From a checkpoint of a small transformer trained on Wikipedia: MLP 1792 tanh GELU, learned positions.
Each number is 200 + 20 x the weight over the matrix's rms, rounded and kept within 0 to 999. Layers, rows and columns count from 0.

# layer 9 attention key, 320x448, rms 0.119, rows 120-177, columns 112-167
222,215,170,255,134,209,187,220,188,188,186,150,202,201,189,216,209,203,174,204,165,203,184,237,209,192,196,155,160,178,228,195,210,189,206,202,204,180,184,209,195,212,211,237,202,203,234,237,174,213,213,211,218,222,192,250
224,193,161,211,168,189,187,203,213,170,178,223,178,178,213,235,193,180,174,201,212,232,194,210,217,192,218,184,148,199,228,159,196,244,219,238,169,190,248,235,248,219,199,171,206,185,200,182,240,198,141,238,205,183,180,207
230,196,238,257,187,200,218,200,172,208,143,198,225,226,215,209,202,163,228,219,210,210,184,212,168,173,229,210,195,210,172,180,254,188,183,158,168,249,216,206,231,181,234,192,177,198,185,171,160,211,217,174,180,202,195,202
194,206,187,237,232,199,227,173,155,202,196,208,192,208,213,239,177,244,217,201,206,207,198,184,215,235,167,238,210,229,218,220,224,184,246,232,209,191,197,175,209,225,186,172,190,192,215,191,192,213,209,214,170,232,187,187
242,251,207,217,209,169,215,219,222,223,183,201,172,181,204,178,188,186,181,228,204,217,190,157,237,174,199,211,200,179,211,207,185,226,146,167,199,227,199,189,224,242,214,199,236,192,180,207,199,177,220,200,145,158,169,220
192,229,190,220,192,239,185,201,188,193,276,187,236,219,223,210,177,202,214,243,185,234,210,207,182,195,187,212,209,214,186,183,189,190,223,167,155,203,179,219,180,159,244,204,212,185,205,213,209,221,187,218,170,136,183,214
228,256,195,177,211,203,175,199,165,189,199,136,170,170,233,249,211,212,228,240,137,188,217,213,178,224,211,246,197,200,217,188,207,219,208,164,190,169,192,201,173,220,202,186,190,170,197,180,215,226,218,166,164,233,200,151
200,196,169,202,196,155,222,161,171,201,188,193,171,211,198,221,165,223,202,189,187,247,250,215,167,206,198,239,176,234,220,200,200,207,189,161,197,216,177,198,222,175,157,187,220,142,184,220,191,223,220,188,202,219,257,173
211,186,210,203,202,189,188,207,205,195,198,194,234,192,199,191,189,192,230,239,221,198,198,191,251,197,201,206,186,204,198,156,214,180,172,217,177,216,204,218,204,214,192,205,183,166,201,221,214,222,228,201,222,178,183,245
195,187,179,194,193,207,183,220,191,214,194,194,203,200,206,150,156,207,206,204,160,194,224,160,171,214,202,212,201,194,185,175,159,204,209,188,194,199,173,178,194,205,171,216,229,174,181,189,198,210,184,166,202,168,189,161
187,218,184,163,185,197,201,205,215,216,213,181,235,203,236,186,190,231,238,207,204,214,183,201,207,196,202,199,160,194,187,164,193,175,218,198,219,206,183,190,191,207,190,180,236,207,210,200,213,206,175,207,182,225,178,194
207,173,213,191,227,172,226,199,194,150,201,171,246,210,209,194,194,200,167,228,203,193,240,200,237,216,197,193,167,187,203,219,170,196,220,222,258,167,204,202,202,210,222,207,176,176,231,187,176,211,184,209,205,197,206,227
182,159,206,185,175,179,216,227,182,241,205,204,220,217,248,209,204,215,181,196,173,172,236,147,196,215,173,190,206,237,177,214,202,161,172,209,198,156,213,206,165,206,196,187,220,239,212,199,227,173,220,190,233,223,195,174
210,198,195,204,195,154,198,190,184,207,210,203,188,225,203,208,172,192,201,200,200,195,199,204,209,190,187,150,186,201,198,186,193,193,225,200,201,231,218,191,168,185,209,206,182,189,237,195,216,203,172,200,196,193,181,158
198,168,216,171,184,195,203,194,184,186,165,223,248,167,193,214,159,209,187,203,162,200,182,193,225,183,173,219,205,223,195,237,218,171,220,158,150,219,206,182,205,199,200,197,172,204,217,233,232,173,182,207,227,199,186,182
217,205,191,153,170,198,178,218,204,211,190,230,260,212,194,212,187,217,194,209,207,190,215,201,187,227,218,178,200,189,246,228,214,210,189,183,191,241,192,221,188,195,183,180,190,210,172,167,179,216,221,215,238,232,193,214
188,190,198,230,228,193,191,202,222,179,220,184,189,256,216,209,253,175,221,216,222,180,188,216,186,215,188,199,219,192,177,202,208,222,192,163,208,191,240,200,174,173,203,174,210,182,164,186,232,219,170,211,201,195,213,214
220,221,192,195,203,175,195,228,156,171,189,197,229,189,225,202,197,234,207,179,225,190,218,218,189,202,195,192,223,202,220,198,192,176,184,203,178,223,183,194,192,217,194,216,168,201,241,193,171,199,205,174,207,216,203,192
221,202,222,201,204,199,233,186,207,237,175,202,178,220,215,188,169,199,202,200,215,208,192,201,218,204,211,195,197,177,186,191,197,168,168,198,207,165,187,169,168,197,230,170,166,187,214,140,168,207,192,137,185,219,211,202
171,193,222,229,188,215,170,198,206,204,190,216,240,191,211,189,183,194,210,171,208,186,206,142,224,221,243,240,197,200,221,198,199,198,187,201,217,215,209,191,216,205,175,213,229,140,162,237,170,181,130,194,183,205,176,207
197,193,207,214,194,149,231,192,168,190,163,226,216,179,209,181,211,193,231,189,189,225,197,195,199,200,208,225,192,202,215,204,228,200,209,230,186,201,216,172,191,184,225,173,219,170,197,227,208,210,228,200,175,177,192,209
187,183,195,187,193,165,190,223,184,210,198,191,192,224,226,194,182,207,190,225,231,172,201,219,205,214,165,216,218,214,211,224,207,183,208,228,189,209,173,226,185,173,152,223,169,188,198,224,188,177,191,171,220,232,207,195
188,150,211,231,176,177,233,206,185,202,201,186,236,184,205,207,225,208,212,174,223,180,174,215,224,159,219,213,190,199,204,180,186,198,169,206,198,209,186,208,209,216,203,232,190,190,207,220,201,204,183,195,201,215,219,190
228,167,253,189,204,194,225,172,201,182,222,228,215,201,201,216,189,217,206,177,224,224,189,213,196,203,212,201,216,154,194,208,206,242,207,206,197,203,214,198,249,202,180,228,200,200,185,211,212,237,194,188,190,212,170,191
182,198,209,221,197,206,199,180,228,211,217,200,209,196,213,211,214,188,167,213,195,189,191,208,188,183,191,203,236,221,202,193,203,209,155,210,214,219,206,192,176,211,199,242,171,195,235,219,255,175,180,176,174,171,200,226
204,217,200,202,184,191,171,162,131,179,219,178,208,202,223,200,178,228,236,187,174,207,206,185,212,227,204,213,183,213,200,172,211,217,221,232,173,170,247,222,192,196,195,209,195,212,171,206,170,172,186,219,199,188,269,186
183,202,219,212,166,186,225,209,227,217,209,204,231,159,230,190,183,210,208,176,200,243,208,188,198,212,176,243,155,183,228,206,210,243,205,201,139,168,193,236,181,255,218,201,220,219,213,188,197,192,198,204,195,225,201,199
202,211,194,204,212,218,175,187,200,226,251,173,156,232,222,172,237,190,164,169,187,179,187,228,206,192,204,229,179,210,203,176,211,209,228,210,185,219,216,239,214,217,200,196,191,183,211,235,233,184,173,184,219,219,157,216
181,167,256,175,192,226,202,230,212,209,213,206,220,213,238,240,230,203,174,233,191,213,163,226,204,197,181,217,211,194,225,182,233,171,169,163,223,222,188,186,191,193,232,215,209,183,218,222,174,207,189,180,227,171,208,192
212,213,208,213,191,202,221,187,232,188,176,179,232,234,161,178,201,196,216,197,188,212,207,190,206,239,206,198,219,221,169,208,174,187,225,221,223,218,239,165,198,193,179,188,240,209,161,197,165,153,191,190,190,208,215,247
187,174,215,215,217,228,199,196,193,224,196,168,211,188,194,222,180,187,159,180,197,210,212,197,165,194,186,169,169,185,237,200,189,197,210,220,186,219,172,200,247,234,204,195,204,231,204,209,217,208,219,226,229,201,194,227
187,251,183,191,187,197,219,211,175,218,183,235,177,219,226,216,170,183,171,169,198,144,205,181,194,201,204,195,203,195,219,191,253,208,233,221,219,162,196,198,188,176,188,218,187,206,211,186,204,230,221,204,195,191,193,209
210,194,202,204,236,204,216,212,146,225,217,197,177,220,198,212,215,197,199,189,220,223,195,226,217,200,179,182,194,214,189,199,229,210,173,220,180,215,192,209,201,215,179,212,190,235,196,174,221,215,218,205,164,232,171,219
195,194,248,193,183,224,199,222,231,187,204,212,201,200,217,213,171,184,211,151,193,238,202,217,231,165,169,201,218,211,205,176,206,204,178,207,178,212,199,197,155,218,190,193,225,226,190,201,164,219,203,214,164,178,159,243
167,196,188,231,164,213,195,225,183,193,192,187,212,193,240,235,203,169,213,191,240,243,235,205,194,195,199,181,194,198,192,189,212,190,210,187,192,200,243,173,234,199,198,221,167,230,215,215,218,171,222,209,166,213,225,174
164,224,193,205,161,237,195,210,200,194,204,173,182,211,209,191,198,193,226,184,194,200,191,181,178,192,219,195,172,183,209,181,223,189,161,182,233,184,224,200,169,227,178,201,202,174,190,213,205,185,193,176,201,164,223,180
213,224,201,197,178,198,164,190,202,184,213,211,170,243,201,212,209,212,206,153,220,170,183,177,219,189,249,253,181,183,211,220,231,195,204,233,190,171,181,200,189,166,161,189,223,215,188,215,210,191,210,228,181,259,199,217
232,234,200,168,187,192,181,190,175,213,167,182,184,230,202,215,209,190,182,168,192,215,171,203,221,249,230,192,257,208,219,169,180,190,189,192,175,184,193,216,218,224,167,195,191,237,209,201,228,209,212,184,225,186,190,195
234,203,162,200,169,208,202,195,222,234,204,193,221,179,199,212,217,207,236,254,177,211,221,168,203,224,200,214,161,187,205,187,201,220,192,230,228,199,191,190,202,207,202,217,240,182,209,197,180,184,197,200,220,227,187,187
202,214,179,183,194,189,229,189,210,223,176,204,218,196,205,221,192,191,207,217,214,209,248,204,216,186,178,207,187,219,185,175,192,207,175,212,186,214,190,198,203,189,209,210,219,237,175,183,185,180,220,204,173,146,186,220
181,161,200,207,209,193,169,181,230,230,237,207,198,215,251,220,190,185,187,183,212,192,208,187,211,204,190,237,191,194,184,211,187,218,187,229,183,149,197,173,212,170,207,215,183,214,156,185,188,220,182,210,195,200,192,224
199,191,208,233,170,183,208,204,193,193,191,204,200,214,179,192,215,194,211,173,210,198,195,205,210,190,199,183,217,181,237,184,203,207,185,205,211,204,176,187,210,196,206,242,170,201,188,201,201,206,185,218,200,183,200,238
195,210,210,207,223,212,214,190,187,209,158,204,203,185,163,199,187,216,185,169,178,214,190,220,195,199,192,203,225,217,194,199,181,183,163,227,178,197,229,216,203,192,247,235,206,165,221,190,202,217,226,206,224,209,166,182
195,214,199,188,225,219,206,233,212,230,198,182,187,252,194,244,183,205,195,220,215,221,169,210,219,192,215,188,189,243,213,205,206,181,155,196,225,170,221,195,153,182,235,187,208,224,187,166,200,211,209,164,206,165,192,204
190,222,219,220,200,214,192,179,198,215,213,216,198,160,177,210,192,207,187,189,174,169,215,199,220,238,224,185,223,238,211,213,182,204,224,207,198,228,197,183,214,211,181,186,216,165,194,204,179,173,192,224,184,201,187,186
185,188,200,166,189,178,192,158,196,201,223,207,234,196,201,181,223,206,204,187,223,222,226,160,217,197,228,171,185,201,204,202,155,235,184,188,217,217,197,196,218,214,181,207,230,200,193,198,181,210,210,175,211,195,180,212
216,188,175,203,167,190,155,227,179,199,214,167,211,166,224,222,206,182,224,215,208,186,219,173,210,219,203,192,170,177,197,217,210,195,164,226,173,175,181,232,146,199,203,222,243,201,184,219,220,187,175,216,183,196,177,234
196,250,193,172,175,185,184,174,201,236,192,224,193,181,171,189,206,196,223,209,200,219,237,194,200,207,209,227,203,206,189,155,180,170,174,187,211,255,212,228,209,192,179,213,226,208,213,193,178,232,170,207,185,207,181,188
194,171,221,210,210,205,208,171,182,207,213,193,236,171,153,226,166,169,173,216,243,195,214,188,183,177,195,181,178,217,195,213,188,240,216,211,204,178,206,174,183,218,203,178,205,209,223,236,225,240,185,193,207,203,183,189
193,195,189,185,227,171,177,227,202,233,217,220,175,206,185,201,207,195,205,209,171,201,189,201,207,209,243,183,212,172,210,181,232,198,226,203,153,213,172,184,189,214,237,190,188,188,178,187,205,219,171,186,162,176,206,230
214,203,193,168,189,202,234,203,165,198,203,243,197,204,203,201,208,212,182,182,193,240,203,169,206,233,181,203,177,215,207,223,212,179,219,183,240,206,195,190,201,202,230,172,221,188,219,244,204,187,216,173,217,204,208,198
192,244,186,209,217,192,234,179,177,187,204,198,205,190,176,148,182,255,157,202,220,163,233,228,187,213,223,202,203,173,180,214,175,197,195,222,206,257,180,188,193,170,183,202,170,178,224,190,202,186,178,184,198,179,179,211
207,171,193,187,213,203,158,174,192,163,230,196,213,163,210,178,181,209,221,211,171,182,205,195,187,217,216,195,191,172,134,217,202,183,192,196,225,202,222,228,216,191,221,216,178,188,202,210,173,178,192,188,247,177,192,217
220,237,199,217,201,192,183,221,201,169,199,180,175,156,227,178,221,187,204,189,224,272,219,229,201,196,182,214,181,200,188,211,177,171,225,170,208,204,199,203,200,163,240,189,248,206,199,211,166,212,213,202,191,191,176,207
181,233,162,188,210,208,177,209,211,184,166,220,217,197,221,161,216,215,162,193,193,239,210,237,201,181,201,244,217,196,191,209,239,222,199,204,196,160,213,205,209,188,201,196,216,216,214,169,187,198,195,196,197,177,186,191
199,163,174,193,181,212,216,200,167,204,224,223,155,183,224,204,208,189,199,175,222,184,196,231,176,197,191,193,186,199,219,188,216,174,215,191,208,206,244,222,191,205,232,168,229,176,189,181,173,183,222,209,184,174,202,198
211,201,203,201,223,186,203,176,186,209,193,188,201,187,220,193,223,234,206,238,203,215,186,193,209,184,201,185,188,226,175,209,198,159,201,214,179,200,247,198,217,244,210,176,145,174,193,222,181,214,184,243,218,204,189,169
169,213,134,170,179,225,187,217,211,198,204,175,258,197,197,201,191,187,171,164,199,182,190,214,210,212,185,200,222,217,170,199,190,204,208,175,215,190,167,194,228,208,204,214,184,231,190,213,186,202,200,156,183,235,200,218